Each number is 128 + 32 x the weight over its row's rms, rounded and kept within 0 to 255. Layers, rows and columns count from 0. The size above them is the row's rms in percent of the matrix's.

# layer 9 MLP gate, 192x64, rms 0.084, rows 131-165, columns 0-63
size [100 101 102 104 108  94 100 106 112  99  93  97  96 115 111  87  96  69 105  93 104  91  99  87  97 100  98 116  99 105 113  93 108 100  97]
[[125 122 151 212  93 124  95 100 135 173 161 106 119 174  95 120  99 135 103 146 116 165  70 118 160 172 137 125 169  92 139 107 148 123 150  73 128 161 149 159 152 208 180 140 147 157 189 107  99 130 164  98  93 140 143 113  96 194  99 135  94 147 139 127]
 [133 143 134 108 107 140 110  71 162 126 144  60  74 136 144 125 139  91  80 177 142 110 111 189 140 188 116 117 100  84  98 164 198 115 177 143  44 141 113 184 180 118 145 152 130 141  99 122 109 104 106 125 144 149 151  80 129 114  97  96 159 116 108 124]
 [175 177 132  79 124 136 107 114 139 154  62 110  86 176 151 144 122 149 160 181 165 123 130 119  92 147 124 110  92  94 152 228 163 106 164  76 150 140 115 141  97 164 122  86 138 166 103 106 135  86 116 165  85 180  77 150 122 121 136 127 155 117 150 101]
 [119 134  81 168  83 196  78 172 135 137  75 135 120  91 123  70 141 148 163 110 148 120 149  99 188  87  86 145 115  89 120  72 164  85  84  82  94 116  84  80 115  92 126 111 118 117 144 148 127 129 105 171 173  93 122 159 165 147 158 144 111 116  94 124]
 [ 89 181 139 155  74 141  98 111 178 102  53 113 138 112 143 126 130 163 113  91 126 120 138 145 156 164  95 136  90 166 123 125 139 167 133 112 148 172 126 122 155 142 101 126 149 132  97 142 140 180 127 178 170 167 220 122 156 201 124 151  78 111 168  95]
 [164 133 150 192 121  95 111 109 116 136 162 138  85 139  76 157 112 135 182 118 127  99 119 131 168 136 155 158 153 130 128 218 179 103 165 106 118 106 134 106  63 115 163  96 131  91 134  48 147  89 147 176  91 101 186 136 168 127 110 110  94 136 147 128]
 [145 163 169 153  98 133 132 135  58 211 141 181 108 178 129 101 181 125 142 156 148 131 134 136  84 138 182 141 142 124 125  83 159 181 133 130 191  81 138 137 150 117 111 165 135 134  56 140  91 183 124 166 153 138 172 142 116 146 151 150 167 115 147 149]
 [141 112  96 127 114 161 121  70  95 124 110 187  94 108 116 133 131 131 146 128 107 115 149  61  44 123 131 210 110 125 132 143 143 175  62 160 102 112 165  90  60 131 156  84 108 129 113 104 110  79  82 146  86 108 108 159 162 159 138 122 134 101 152 126]
 [142 155 170 176 117 133 146  55 124  97 183 133 126 121 108 106 114  48 145 153  90 107 136 142 116 110 120 135 100  78  84 125 126  99 141  77  76 150 107 124 116 179  86 141 180 106  93 140 106  85 148 178 145 139 114 137  72 168  99  86 118  75  89 141]
 [129 137  77 115 141 166  83 157 145 124 143 122  59 145  79 169 118 131 160 154 106 138  91 132 143 110 132 151  95 106  97 101 107 105 112 140 177  72 123 107 129  62  90 116  69  89 173 128  83 191 168 136 185 157 168 116 143 112 151 126  71 131  87 152]
 [142 162 104 108 153  77 179 151 103 186 124 170 123 130 142 136 121 122 105 109  82 149 165 155  85  88 144  70 168 158 106  96 166 144 123 169 197 106 133 173 126 125 175  69 197 115 156  97  99 114 166 107 121  99 139 127 161 143  90 157 139 169 101  97]
 [132 142 145 144 102 110 152 131  86 125 149 139 167 146 103 134 123 142 150 146  71 132 122 176 115 120 134 171  88 138 170 138 127 163 160  71 110  68 130 186 128  62  97 132 104 148 154  76 104 152 139 100 129 108 106 148 113 139  68 169  74 196 174  56]
 [110  76 171 104  57 129  97 130  88 179 170 132  92  97 132 151 181 118 120 178 129 112 158 140 154 144 133 134  80  92  97 196 137  66 104 162 125 101 153 165 146 138 109 100 153 125 126 121  80 179  94 144 150 119  78 145 114 161 129 123 121 117  78  62]
 [163 184 100 114 118 133 145 170  65 162 124  95  78 103 149 168 122  91 178 134 131 112 179 122 130  91 168 154 168  68  91 138 174 103 116 175 108 121 107 126 157 101 147 149 104 131 135 152 135 107 182 129 152 155 163 178 150 199  93  92 166 153 161 142]
 [136 134 125 118  80 120 155 134 109 147  71 123 156 116 116 142 131 166 177 182 188 147 149 154 134 125 136 209  80 111 107 150 168 124 103 116 156 129 129 122 173 156  64 116 160  88 102 176 184 119 140 181 129 126 101 173 121 106 172 113 136 194 178 154]
 [144 128  97  96 118 129 153 119 115 102 140  89 126 117 190 136 146 146 103 182 132 127 120 184 136 177 107  94 136 202 125  87  93 139 124  99 188 110  47 124  75 103 107 198 122  85  73 136 150 139  80 158 176 109 130 111 151 109 160 129 134 164 142 154]
 [ 90 159 134  98 129 140 110 136 148 115  63  72 141 101 148 147 119 208 128 134 110 148 140 133 131 128 113  84  56 110 108 127 129 100 111 174 108 126 136 145 205 167 145 163 148 116  66 141 162 138 129 133 121 154 126 195 131 106 201  89 160 109  76  93]
 [107  74 120 173 136 125  95  85 124 170 102 147 116 157  84 150 111 140 118  70 162 163 134 117  90 179 126 112 151 146 116 146 116  63 147 113 106 134 126 135 141 149 184 165 138 190  50 130  87  99 182 150 126 158  91 103 174 120 192 107 111 114  80 124]
 [161 104 115 122 151 196 158  93 175  88  68 145  76  87 120 164 137 139 142 101  55 132  90 111 154 154  95 147 119 153 142 123 128 139 134 191 122 149 138 143 134 111  86 123 189 178 125 166 138 150 110 199 141 139 111 116 154 122 115 108 119  98  67 188]
 [114 103 165  93  82 160 137 143 125 157 180  71 101 202 146  98  99  98  94 118 111 113 165 170  90  79 107 104  53  86 115 128 160 146 159 158 109  99 170 101 129 106 131 181 133 165 119 123 123 161 103  91 113 163 111 141 121 108 172  89 156 161 100 173]
 [143 112 121  75 134 120 118 119 121 149 152 126 112  73 194 139 126 198 170 116 118  55 155  74 102 134  93 107 108 152 102 132 158 171 126 120 142 101 141 190 111 116 157 153  89 104 125  57 116 195 161 168  98 132  95 138 112 153 139 112 124 188 103 163]
 [200  95  99 137 105 143 107  70 148 142  91 193 130 192 144 185 144  72 138 119  80 127 140  86 107  85 163 137 102 134 127 152 161 132  89 107 102 156  95 129 122 165 140 105 123 118 125 143 138 138 154 152  92  45  98 145 123 177 120 117 183  79 135 150]
 [102 104 225 113 156 104 122  86 136 139 154  70 142 126 148  97 145 188 180 111 114 162 132 160 155 125 131  88 162 195 122 145 175 114  97 143 137  72 126 112 128 116 175 171  54 168 128 114 114 140 120 138 176 136 104 131 109 152  67 124 111 125  96 134]
 [111  89 124 158 134 137  83 102 124 146 155 160 154 221  99 202  80 136 184 111 128 182 118 171 113 126 136 162 166 105 111 109 178 139 131 139 191 136 125 149 156 131 148 136 136 151 139 180  92 154 192 145 174 147  95 144 121 160 122 105 145 117  83 164]
 [118 220 148 182  60 107  97 127 140 134  83 110 161 131 172 180 131 127 153 133  99  93 118 116 127 136 113 189 120 117 109 130 133  75 132 103 123 161 106 135  92  97  79 115 154 161 138 119 147 101 131 205 109  85  92 139 131 136  44 153 127 158 155 137]
 [ 63 164 160  85 133 165 143 150  85 171  90  86  79  89 133 127 106 103 109 108 199  96  81 162 143 163 119 128 128 101 146 147 209 119 120 148 103 151  64 114 127 122 136 161  90 136 103 129  86 130  48 160 152 105 140 130 115 113 120  87 138 105  96 119]
 [154 159 120  84 110 130 200 134 122 124 119 144  53 146 169 124 153 147 142 176 119 105 189 156 173 149 123 158  99 132  80 124 130 123 153 101 189 156  95 100  86 133 114 120 132 110 103 132 140 107 120 113 108 136  87 201  77  74 188 186 124 130 113  96]
 [175 172 153 154 132 157 103 148 196 124 129  77  97 128 163 149  90  93 128 102 148  97 162 111 126 178 166  66 150 126 157 155  96 109 125 167  92 108 154 147 148  94 138 176 190 166 131 137 119 148 114 140 107 145 188 114  91 146 109  70 168 150  64 147]
 [163  65 171 150 137 141 129 137 168 109 170 102 112 136 137 108 163 139 120 117  56 107 142 171 124 140 113 135 132 113 161 125 157  89 188 121 184 117 127 176  99 113 210  72  77 132 107  92  93 108  89 130 197  91 116  93 172 110 128 152 124 138 109 100]
 [108 109 119 125 137 113 161 138 133 107  78 122  95 103  81  55 151  87 175 117 135 155 155 137 160 126 149 117 111 133 160 127  94 104 172 193  77 145 127 179 169  97 158 182 199 142 142 112 114 155 130  99  86 113 138 125 117 190 102  99 139 192  76 136]
 [189 117 111 178 149 173  99 143 131 131 190 145 115  99 109 136  67 102 146 119  79 116 176 103 130 115 140 164 115 163 155 145 175 161 112 139 154 102 173 124 176 150 112  92  89 147 118 164  85 113 188 150 124 144  62 129 109 123 124  91 198 164 107 166]
 [128 134 152 153 150 203 150 114  90 159 114  91 128 183 174 118 118 118 148 159 168 140 105 109 159 168  82  99 135 106 135  80 122 124  66 214 116 135 107 152 127 113 146 150  96 143  96 126 122 157 124 201 113 102 104 190 157 181 113 107 169 140  87 102]
 [159 123 159 149  86 119  66 151 158 124 120  61 138 147 158  94 180 156  96 146 101 136 140  48 122 110 114 145  35 103 149 148 159 123 143 128 139 136 105 178 224 138 124 130 143 116 120 126  99 121 108 184 131 121 143 130 105 165 114 101 152  99  77 122]
 [151 150 169 105  45 146 159 111 132 140 105 128 145 104 103 141 133 107 155 125 178 146 178 142 156 136 130 151  59 111 114 156 120 158  88 101  76 116 199 140  51 132  79 121 109 177 104 151 170 139 151  91 160 108 149 163 153  81  98 150 150 140 115 171]
 [162 115 102 181 133 168  80 159  73 113 194 144  99 109  89 139 150 144 103 114  77 124 135 124 134 198 159 123 168 148 203 130 124 180 163 149 122 158 119 130 140 104 154 174 171 170 123 104 125 192 162 107 103 121 111 128 171 138 107 150 151 126 189 112]]
# layer 9 MLP up, 192x64, rms 0.0846, rows 131-165, columns 0-63
size [ 97 102 108 113 108 101  99 103 104 102  94  97 100 110  98  96 100  94 114 107  90  93  99  87  98  91  92 102 101  99 107  97 108  99 109]
[[ 86  74 162 134 137  86 155 131 152 174 177 122 165 121  65 119 124 145 102 152 114  93 144 119 116 100 109  85 131 111 118 139 133 130  92 153  71 164 134 171 129 101 119 171 112  96  85 139 142 177 143 164 231  76 183 117 156 154 137 156 123 160  94 126]
 [100 150  78 122 142 151 164 150 115 143 186  99 142 140 197 158 117 132 118 100 130 153 125  68  88 165 184 175 137 127 108  66 171 103 107 100 140  95 107  97 156 159 125 124  90 120 111 113 184 115 215 132 132 148 167 140 100 146 104 136 178  79 146 150]
 [135  68 131 156  89  90 123 159 117 106 131 143 142 137 134 109  94 115 138  79  95 123 152 184 129 150 159  90  83 108  76 153  56  95  96 111 150  92 107  99 116  96 147 114 162 115 131 125 132 156 168  69 158  74 142 128 161 165 177 156 138  50 113 179]
 [ 89  87 136 100 101 118 153 163 117 122 116 130 135 150 102 127 130 127 188 162 101 117 173 129 152 160  82 109  80 106 152 107 113 139 107 141 171 114 135  71  71 221 125 148 101 157  99 164 166 159 130 200 126 117  78  95 150 198 103 164 135 110 135 149]
 [114 170  67 142 103 133 126 155 152 154 177 106 152 153 133 138 146  98 119 145 129 113  93  75 106 130 183 166 134 107 107 159 114 179 139  99 103  77  84 120 190 113 148  86  95 143 164 169  88 152 137 134 166  68 150 134 106 171 130 125 165 149 218 104]
 [142 104  93 124 102 162  95 159 130  98 122 104  89 163 167 101 147  86 134 113  83 176 137 133 138 129  81 151 114  94 150  85  88 142 156 153  48  79 108 145 105 126  89 182 143 132 141 140 166 176 116  92  69 116 113 128  99 194  98 128 178  87 177 139]
 [165 101 124 173 116 109 106 113 111 157 126  70 138 146  68 171 149  97 107  88 140 158 116  86 114 113  64  87  81 117 123  55  95 142 131 144 146 147 134 138 176 102  70 111 174 149 143 140 160  98 126 143 156  83 124 114 128 127 103 109 221  91 166 119]
 [110 106 199 104  77 136 131 136 139 145 109 106 121 151 210 146 140 118  80 112 157 111 118 158 115 147 128 107 163  90  63 125 180 118  97 149 116 145 117 140 135  72 131 179 133 159  93 171  94 222 171 146 152 134 119 143 111  95  88 115 136 170  92 145]
 [114 144 126 101 171 148 125 148 114 126 125 129 125 130 129 133 134 141 118  36 220 186 200 160 180 156 164 120 126 119 154 108 128 147 155 135 156 172 122 163 153 156 158 164 107  84 134 113  63 104 117 152 137 169 158 102 142 180 137 113 182 148 124 173]
 [140 159 119 159 185  84 130 120 114 138  93 132 139 143 121 159  62 127  89 203 159 107  63 135 154  90 123 128 134 131 111 107 116 147 171  91 150 125 109 166 164  83 124 102 132 142 121 105 107 124 178 120  81  69  68 118 148 114 167 143 115 129  61  58]
 [151 155 144 169 121 126 137 105 108 206 111 111 154  53  70 205 102 121  81 130 130 152 161 137 117 168 118 117 134 178 122 109 115 130 124 141 165 152 109 114 129 137  93  90 174  81  92 143 152 115 135 199 141  95  92  60 136 135 163 104 150  87 147 154]
 [139 103 117 135 134 167  98 216 155 117  96 107 125 118  77 140 127 152  97 166 112 139 111 157 146  45 175 152 147 118 174 102  87 117 173 146 123 123 155 130 108 146 135 101  90 138 162 153 169 128  72 157 144 124 111 155 115  88 124  92 109 199 145  50]
 [126 178 135 132 174 137 161  75 145 173 147  61 167 155 101 151 119 101  97 123 155 157 135  78  91  82 113 107 129 109  86 114 110  24 111 140 105 165 111 107 133 113 149 173 192 133 156 124 122 125  83 102  85 102 125 123 125 128 158 161 108 119  62 135]
 [124 152 150 133 110 161 148 138 135 108 105  80 101 140 141 156  85  94 199 109 143 164 185 131 114  99 110 194  91  53  75 123 150 133 101 152  90 117 137  77 158 117 127 141  77 111 104  98  86 122 161 122 152 155 110 149  82 156  87  88 149 189 167 122]
 [ 92  95 149 101 117 101  99 173  91  74 137  76 153  95 146 112 160 128 168 190  95 127 114 178 132  92 131 178 114 142 105 109 163 106 182  87 135 185  85 116 146 178  45  88  91  81 157 153 156 137  86 149 127 118 125 121 143 128 119 123  81 132 126 114]
 [148 118 158  95 126 167 104 167 141 183 131  87 145 162 127 125 125  75 144  90  93 150 144  90 157 108  97 153 149 143 162 100 152  56 155 108 139 163 128 152 204 147  98 117  95 133 122 156 197 132 136 131 129  92 211 158  92  93 115 120 173 177 144 150]
 [ 73 152 133 108 145  96 145  67 122 141 150 114  94 119  61 138 126 114 128  81 139 134 129 113 137 154  86 124 132 181 133 134 163 177 116 153 210 125 179 124 178 168 150 164 132 123  61 179 104 116 137 107 110  75 172  90 104 153 177 154 109 119  90 152]
 [145  67 182 161 135 121 136 156 154 155 145 131 188 164 146 165 128  79 123 144 152  97  68 115 112 107 121 109 122 120 158 145 158 135  78  91  54  93 152 122 154 161 116 108 121 129 147 159  55 147  74 109 121 150 157  56 172 139  82 110 104 147  98 138]
 [157 157 192 184  99 117  92  81  90 154 130 148 160 176 173 158 122 119 137 151 117 130 106 123 109 100 184 109  87 155 111  94 133 137 130  45 166 161 139 124 150 142 150  83 109  81  95 135 160 138 170 122 163 120 167 164 119  98 177 135 140 195 138  89]
 [177 140 152  86 148 148  98 153 131 190 122  86 108 123 130 140 163 140 141 159 164  61 148  70 118  92  99  93 139 174 107  97 129 130 113 122 153 139  94 169 119 159  90 120 138 170 160 105  98 159 150  59 125  87  74 115  82 145 202 104 126 164  92 121]
 [172 132 104 110 192 138 136 149  83  73 112  90 132  96 113 156  82 139 176 113 129 122 164  84 157 184 145 133 189 111 132 101 126 101 135 126  98  98 141 159 149 137  50 167 135 126 134  70 116 143 174 133  95 147 139 174 150 182  72  86 101 146 116 159]
 [160  96 157 169 118  58 101 200 165  60 165 147 143 146 141 121 133  98 120 149  76 102 185 158 133  90 125 108 127 179  94 112 119 127 109 138  99 150 115 166  83 165 151 136 107 150 121 135 164 135 136 146 133 105 117  57 161 166 102 122  93 105 196 159]
 [167  89 163  79 189 145 146  97  66  93 122 113 121 139 143 143 105 152 174 141 150 124  84 136 181 167 154  89 158 162 124 171 156 137 112 109 161 113  86 124 161 108  90 143  99 150 183 128 109  68 144 150 126 176 137 130  50 169 113 146  99 106  84 153]
 [178 152  65 151 122 170 107  88 136 157  92 190 179 119 127 168 181 145 125 126 117 132 116 156  90 191 163 140 106 112 149 117  97  89 103  59 146 162 134 146 136 118 155  96 137  79 137 112  84 138 181 135 146  65 169 109 129 123 126 153 100 174 175 122]
 [136 100 135 132  50  77  75 140 109 106 125 149 159 129 174 127 128  65 111  77 179 139 131 183 193 161  98 146 121 133 111 142 100 136 103  97 112 134 139 109  65 165 178 166 117 128 130 108 136 108  98 176 125 142  64  87 137 141 114 171 101 123 172  91]
 [120 111 135 210  97 133 135 124 125 102  73 121 132 151  74 111 130 137 159  68  85 158 130 111 145 129 128 167 140 116 104 148 120 144  63 130  89  97 146 160 160 140 163 133 166 125  80 154 105 122 113 190 154 126 173 144 148 169  97 144 205 208 101 121]
 [152 106 115 123 180  60  78 129 121 137 123  99 107  72 179 113 160  80  90 149 154 135  81 203 103 179 141 112  96 128 105 137 130 140  83 102 121 174 128 103 126 133 219 158 149 100  94  99 115  78 128 135 139 139  89  91 100  98 153 136 128 164 135 111]
 [133 134 142 165 123 102 117  94 149 192 110  65 179 151  61 124 130 121 142  93 116 152 108 123  81 166 162 101 205 154 179 102 117 128  81 151 123 177 114 116 139 127 133 109  61 157  94 112 190 100 189 145 108 121 148 136 141 164 146 159 148  91 109 142]
 [143 127 115  68 109 170 100 148 162  85 105  69 178 120 106 143 126 126  99 145  73 133 193 110 145 107 138 174 153 138 162 136 147 148 130 170 117  94 144 148 161 151 115 141  62 111 182 121 162 168 176 191 115 137 112 166 136 103  98 131 172 163 181  85]
 [127 111 130 123 149 113 146 109 129 110 164 159 120 203  99 108 165 148 171 127 141  52  53 162  74 138 153 160  96 108 128 154 136 151 137 137 110 163  94  93 114 111 157 157 124 117 152 118 194 133 179 125  83 171 104 140 124  91  79 141 130  73 112 195]
 [ 98 100 159 114 154 141 137 149 100 138 120 130 139  65 155 215 191 144  82  97 134  75 105 125 139  89 152 138 152 136 117 168 143 185  99 117 154 139 126 122 150 116 176  94 113  99 129 139 161  87 100 162 155 107 127 149 122 137  76 160 125 220 159  77]
 [134 161 164 144 134 127 146 161  89 128 116 119 113  84 107  72 114  90 125 130  75 188 130 117 198 166 187 169  74 149 137  95 126 165 167 149  71 121 147 135  77 157 111 132 121  86 103 116 168 130  63 128 194 137 132 114 107  70 130 138 111 126  95 106]
 [127 107 176 141 159 137  64 140 174  80 180 108 146 122 167 199 105  75 133  80  98  95 111 129 130 118 156 145 128 129 149 159 149  85 131 112 141 132 104 102 161 133 142 125 126 122 117  81 173  76 133 144 182 101  75  95 150 128 197 107 189 136 176 108]
 [154  98 171 129 145 135 133 132 174 112 127 166 163 117 114 218  88  95 131  87 106 109 127  85 122  94 157 108  38 148 113  64 121 111 127 153 173 138  95  84  95  59  98 130  83  77 149 144 161 106 181 152 133 144 127 106 110 127 138 162 138 122 131 113]
 [106 121 116  74 144 148  91  89 117 116 120 142 123  73 143 128 182 120 160  46 101 101 175 163 215  61 122 158  77 135  94 117 104 155 136  72 112 177 102  84 105 127 149 152 116 144 140 133 139 143 142 189 123 114  96 144 116 116 131 100  96 157 100 155]]
# layer 9 MLP down (transposed), 192x64, rms 0.0839, rows 131-165, columns 0-63
size [ 97 105 103 107 113  92  99 105 100  93  87  93  99 114  98  94 107  92 108 102  90  88  94  93  95  95 100 112 103 100 110 101 107  95 113]
[[128 146 156  95 112 184  83 141 125 102 119 126 116 102 122 122 101 182 141 164 104 135  83 140 137 109  82  46 112 129 122 104 111 139 231  93 102 135 129  30 152 146 132 107 146 117 161 117 107 168 136 142  86 118 142 127 170 142 138  84  79 146 150 155]
 [118 103 142 114 150 188 142  51 132 140 127 114 146  99  57  77 124 193 137 138 101  90 142 110 160 145 163  72 100 125 112 149 155 130 101 139 114 143 186 124  70 103 146 106 120 155 136 131 195 129  76 134 102  82 162 130  82  83 180 103 103 115 114 126]
 [ 98  91  95 138 176 117 126 112 143 122 127 156 173 164 126 156 116 159 179 109 109 114 134 155 129 169 115 114 126 176 155  86 131 115 130 105 155 160 188  93  98 164 140 178 120 112 194 143 132 152  98  93 167  66 166 100 194 113 121 126 199 105  66 114]
 [101  92 110 176  94 135  45 128 139  88  89 131 159 114  72  75 165 106 154 122 164 126 149 106 170 133 100 112  97 102 117 105 150 107  79  81 138  98  83 114 114 106  94 131  93 155 138 163 140 128  80 181 186 150 165  87  92 115 132 100 152 125 186 144]
 [131 148 113 100 159 160  92 144 154 108  92 145 166 135 177 120 147 173 162  91 143 112 120 132  33 136 160 133 189  81 181 118  75 108 138 102 141  95  69 110 102 108 119 129 111  74 118 128  74 169 133 152 137 104  98 105  99 128  96 115 119 160 182 181]
 [198 136 161 152 142 147 151 158 121  87  65  53  88 138  71 118 180 152 127  36 125 104  89  98 117  85 137 114 102 169 132  82 143 128 134 110 119 162 113 134 128 112 153 106 100 148 157  91 121  48 139 108 107  99  99 126 147 150 129 166 137 142 118 145]
 [175 173 114 175  94  76  86  99 159 125 102  67 100 125 109  78 114 115  74 175  94 107  90  99  69 108 145 117  77 144 135 155 100 110 135 103 135 178  82 122 155 105  99 130 132 167 153 104 194 163 143  83 105 121 160  93  89 114  97 120 162 126 138 120]
 [154 132 129 166 155 161  93 155  92 114 114 126  78  97 135 143  91 193  83 113 213 117 136 105 105 169 118 164  85 109 124  98 167  54 100  67 118 109 163 140 100 186 121 145 112 133 110  92 133 140 173 144 166 124 105 131 123 171 111  89  83  87 132 139]
 [183 133 190 125  71  96  83 167 139 162  89  92 117 116 152 134 127  55 107 112 152 133  72 152 158 115 130 137 161 109 124 105 116 100 113 114 103 172 132 159  78  86 131 179 176 146 150 124 209 177 101 157 122 132 121 131  79 131  92 101 109 162 154 114]
 [109 150 169 124 105 119 134 104  89  82 133 147 216 156 105 117  73 110 173 181 191 155 146 171 145 146 133 110 178 134 161  95 123 197 130 112 132 192 113 102 130 168 133 141 172 156 126 118 188 155 126 113 105 102  94 114 106 136  99 173 148 163 108 109]
 [138 163 137  94  58 172  74 132 167  96 156 112 111 176 116 145 162 150 133 160 138 116  85  76 119 103 176 164 114  91 105 145 132  38 158 129 121 103 165 163  89 104 156 162 105 123 105 124 114 134  97 160  87 178 193 154 127 150 137 132 143 149  81 149]
 [ 87 128  98 117 128 143  96 148  83 175 112  65  94 119 171 145 156 223 124 115 139 129  94 160 108 140 156 116 149 123  89 185  99 131 153 135 100 132 135 186 103 155 148 136 120 228 120 133 138 152 110 167 137  91 171 112 135  81 160 127  85 151 121 156]
 [122 193 131 165 179 113 125 143 148  45 143 123 129 156  95 138  78 181 183 103  97 145 120 118 181 161 150 102 101 168 172 106 141 212  93 111 151 172 105  90 107 133 146 132 109  81 126 118 139 108 142 108 193 128 136 153 133 104 136 130  94 105  87 152]
 [149 163 141 122 129 112 103 125  64 103 125  94  83 118 120  67 143 173 102 112 163  88 170  92 159 171 116 154 174 104  87  83 167 122 163 116 144 113  75 140 152  71  94 171  61 159 124 125 155 123 157 176 132 187 128 120 141 145  95 130 109 146 125 189]
 [123  61 179 130 151  73 119 172  62 107 100 143 165 149 105 106 145 138  86 153 160 152 116  97  72  89 112 135 117  99 114 154 134 132 159 111 144 179 105  93 105 189 127  93 145 125 150 171 119 117  61 158 153 105 116 154 193 105 107  73 106 137 124 168]
 [133 139  80 150 134 134 188 146 144  97 203 123 128 135 145 122 143  97  96 113  95  98 134  94  92 105  97 175 185 132  96 118  57 159 137  88 157 170 150  80 126 145 144 132 141 123  77 140  75  99  68 137 149 119 113  75 127  92 131  73  76 100 119 160]
 [160 101 103 115  89 102  95 172 180 164 105 135 121  83 112 115 184  77 114 123  91  72 154 151 160 142  93  64 119  70 139 167 131 133  89 137 124 144 149 130 126  78 177 147 138 179  97 159  66  98 200 128 119  91 136 125 120 105 131 168 111 114 145 102]
 [ 95 121 158 135  72 167 166  65 175 136 121 142  77 126 105 121  87 133 117 170  99  90 110 118  90 157 133 145  93 106 115 120 125  49 185 148 160 161  70 105 141 142  84 191  96 119 122 122 107 158 157 156 164  87 157 170 120 162 138  91  89 111 119 109]
 [143 186 164 166  92 129 112  62 138 122 100 116 113 116 141 119 131  98  65 112  91  77 108 117 173 110 175 161 146 175 142 115 105 128 164 113 142 220 101 184 124 144 151 124 185  94 122 142 156 132 157 125 159 138 129 172  90 150 105 145  94 186  97 112]
 [ 83 150  73 141  95 114 146 201 139 129 151 159  99 138 111 166  44 143 125 106 108 112 115 174 173  93 100 183 190 103 134 115 121 149 117  83 163 139 130 105 142 118 127 122 123 144 130 141 112  88 111 106 134 191  97 113  62 160 125 119 122 206 114  95]
 [189 110 117 140 149  80  93  93  91 132 120 118 104 182  63 134  92 135 118 128 101 103  71  98 115 134 122 127 138 137 168 164 103 142 158 162 115 170  69 174 141 109 160 181  75  94  87 111  71 140 161 143 127  71 176 146  86 159 121 127  86 138 114 146]
 [107 144 114 147 170 101 109 168 125 160 158 126 170 122 101 105 117 147  98 184  69  96 150 123 102 131 138  87 180 130 173  98 134 110 155 152 133 146 119  39 117 105 126 147 161 136 102 152 103 122 100 121 125 182 110 102 111 137 127 180 170 172  21 118]
 [111 128 144 141 125 128  84 126 165  54 167 152 153 110 109 140 108 143 175 140 117  63 172 132 197 143 109 143 150 119 128 142 170  59 165 141 116 139 120 183 108  77 115 125 135 124  75 127 144 113  97 159 112 128 120 176  73 207 175 170 153 136 111 138]
 [134 133 149 134 127 162 162 161  94 148 148 159 185  86 113 125 162  56 175 117 178 108 134  98 146 149 181 174 145 145 148  79 131 130  81 130 107 129 157 112 212  93 172 136 112 122  85 133  91 138 105 147 143 156  98 107 157 117 165 127 190 160 188 118]
 [119  82 121 124 149 174 116 150 129 108 126  83 125 138 125 168 157 137 127  99 120 193 126 136  93 108 165 108  97 135   6  70 139  84 130 111 121 132 169 136  94 114 163 211 135 101 136 107 105  95 130 121 103 163 162 133 108 173 123 149  82 118  79 128]
 [146 138 140 103 159 101 158 161  98 109 119 111  95 101 226 128 170 145 150 130 153 162 129 138 139 159 108  82  97  94 106 104 130 117 112 149  96  90  69  65 126 107 130 123 191 126  89 114 118 119  81 162 154  83 158  87 165 158  98 104 100  52 118 143]
 [ 69 125 156 166 127  93  73  98 128 117 117 127 161 106  72 114 112 117 168 104 174 125 114 119  81 142 160 137 108 131 128 153 137 156 100 150 131  96 159  58 203 155  99 136  84 128 148 112 126 144 149 108 172 141 145 116 124 229 106  70 156 130  90 161]
 [112 137 115 163 112 103  88 163 121 140  91 123 132 116 175 127  59 126  93 148  90 106 132 132 133  91 158  78 122  92 162 102 179 103 118 105 182 115  91 139  61 173  75 136 196 167 128 183 176 117 134 147 165 149 156 120 128  76 106 130 113  73 154 143]
 [163  95  80 123 145 159 148 150  70 169  62 129  68 179 150 143 194 191 150 153 144 161 146 156 127  95 132 118 112 133 116 101  95  90 133 109  97 108  96  96 113 120 173 158 155 135 152 127 104 174  87 117 177  98 102  89 147  91 114 153 120  95 163 177]
 [186  85 110 153 152 152 164 167 160 159 113  91  83 184 138 118 132 154 175 178 181 145 121 127 141 146 149 171 122  61 140 121 146  91 151 135  99 111 124 169 154  57 157 153 171  72 141 118 190  95 134 144 120 131 134 113  76 116 104 120 186 143 130 137]
 [163 156 125 110 123 141 123 208 124 168 167 108  83 132 133 122 138  79 106 135 140 178 179 126 207  83  98 120 180  91 157 110 152 154 135  76 157 145 141 179 110 130 160  83 111 145 130  83 131 110 129 130  99 156 116 116 112 110  56 195 152 117 157 112]
 [112 141 171 154 101 141 149 112 114 107 169 157 143  87 139  96 201  59 119 150  89 151 142 161 151  90 140 101 166 125 140 108 134  71  83 157  93 107 143  66 125 121 149 161 150  82 124 108 113 100  60 100 129  82 178 126 165 158 101 156 139 166 139 182]
 [129 141 108 118 137 125 171 110 144 135 137  85 140 189  83 197 118 147 130 116 152 223  89 102 113  94 156  97 181 146 119 155 136  70 135 148  99 129 118 122 107 116 143 157 181 139 157 164 214 127 132 187 118  97  86 136 161 141 172 134 163 110 143 124]
 [ 78 152 160 160 180  88  94 112 191 134  88 140 113 192 155 200 101 122 125  89 123 125  66 157 140 123 162 120 106 128 154 124 161 147 175 166 136  84 122 125 110 147 113 139  80 120 139 144 121  91 111 160 183 116 123 104 142  68 149 136 119  71 179 167]
 [ 94  89 108 158  85 200 181 183 131 163 154 111 124 126 151 116 121 124 184 146 108 177 126 126 201 150  89 100 163 127 127 152 145 143 153 119 174 157 152 143 200  95 132 146 148 152 149 107 117 105 137  93  82 176 155 130  94 110 128  93 198 131 121  91]]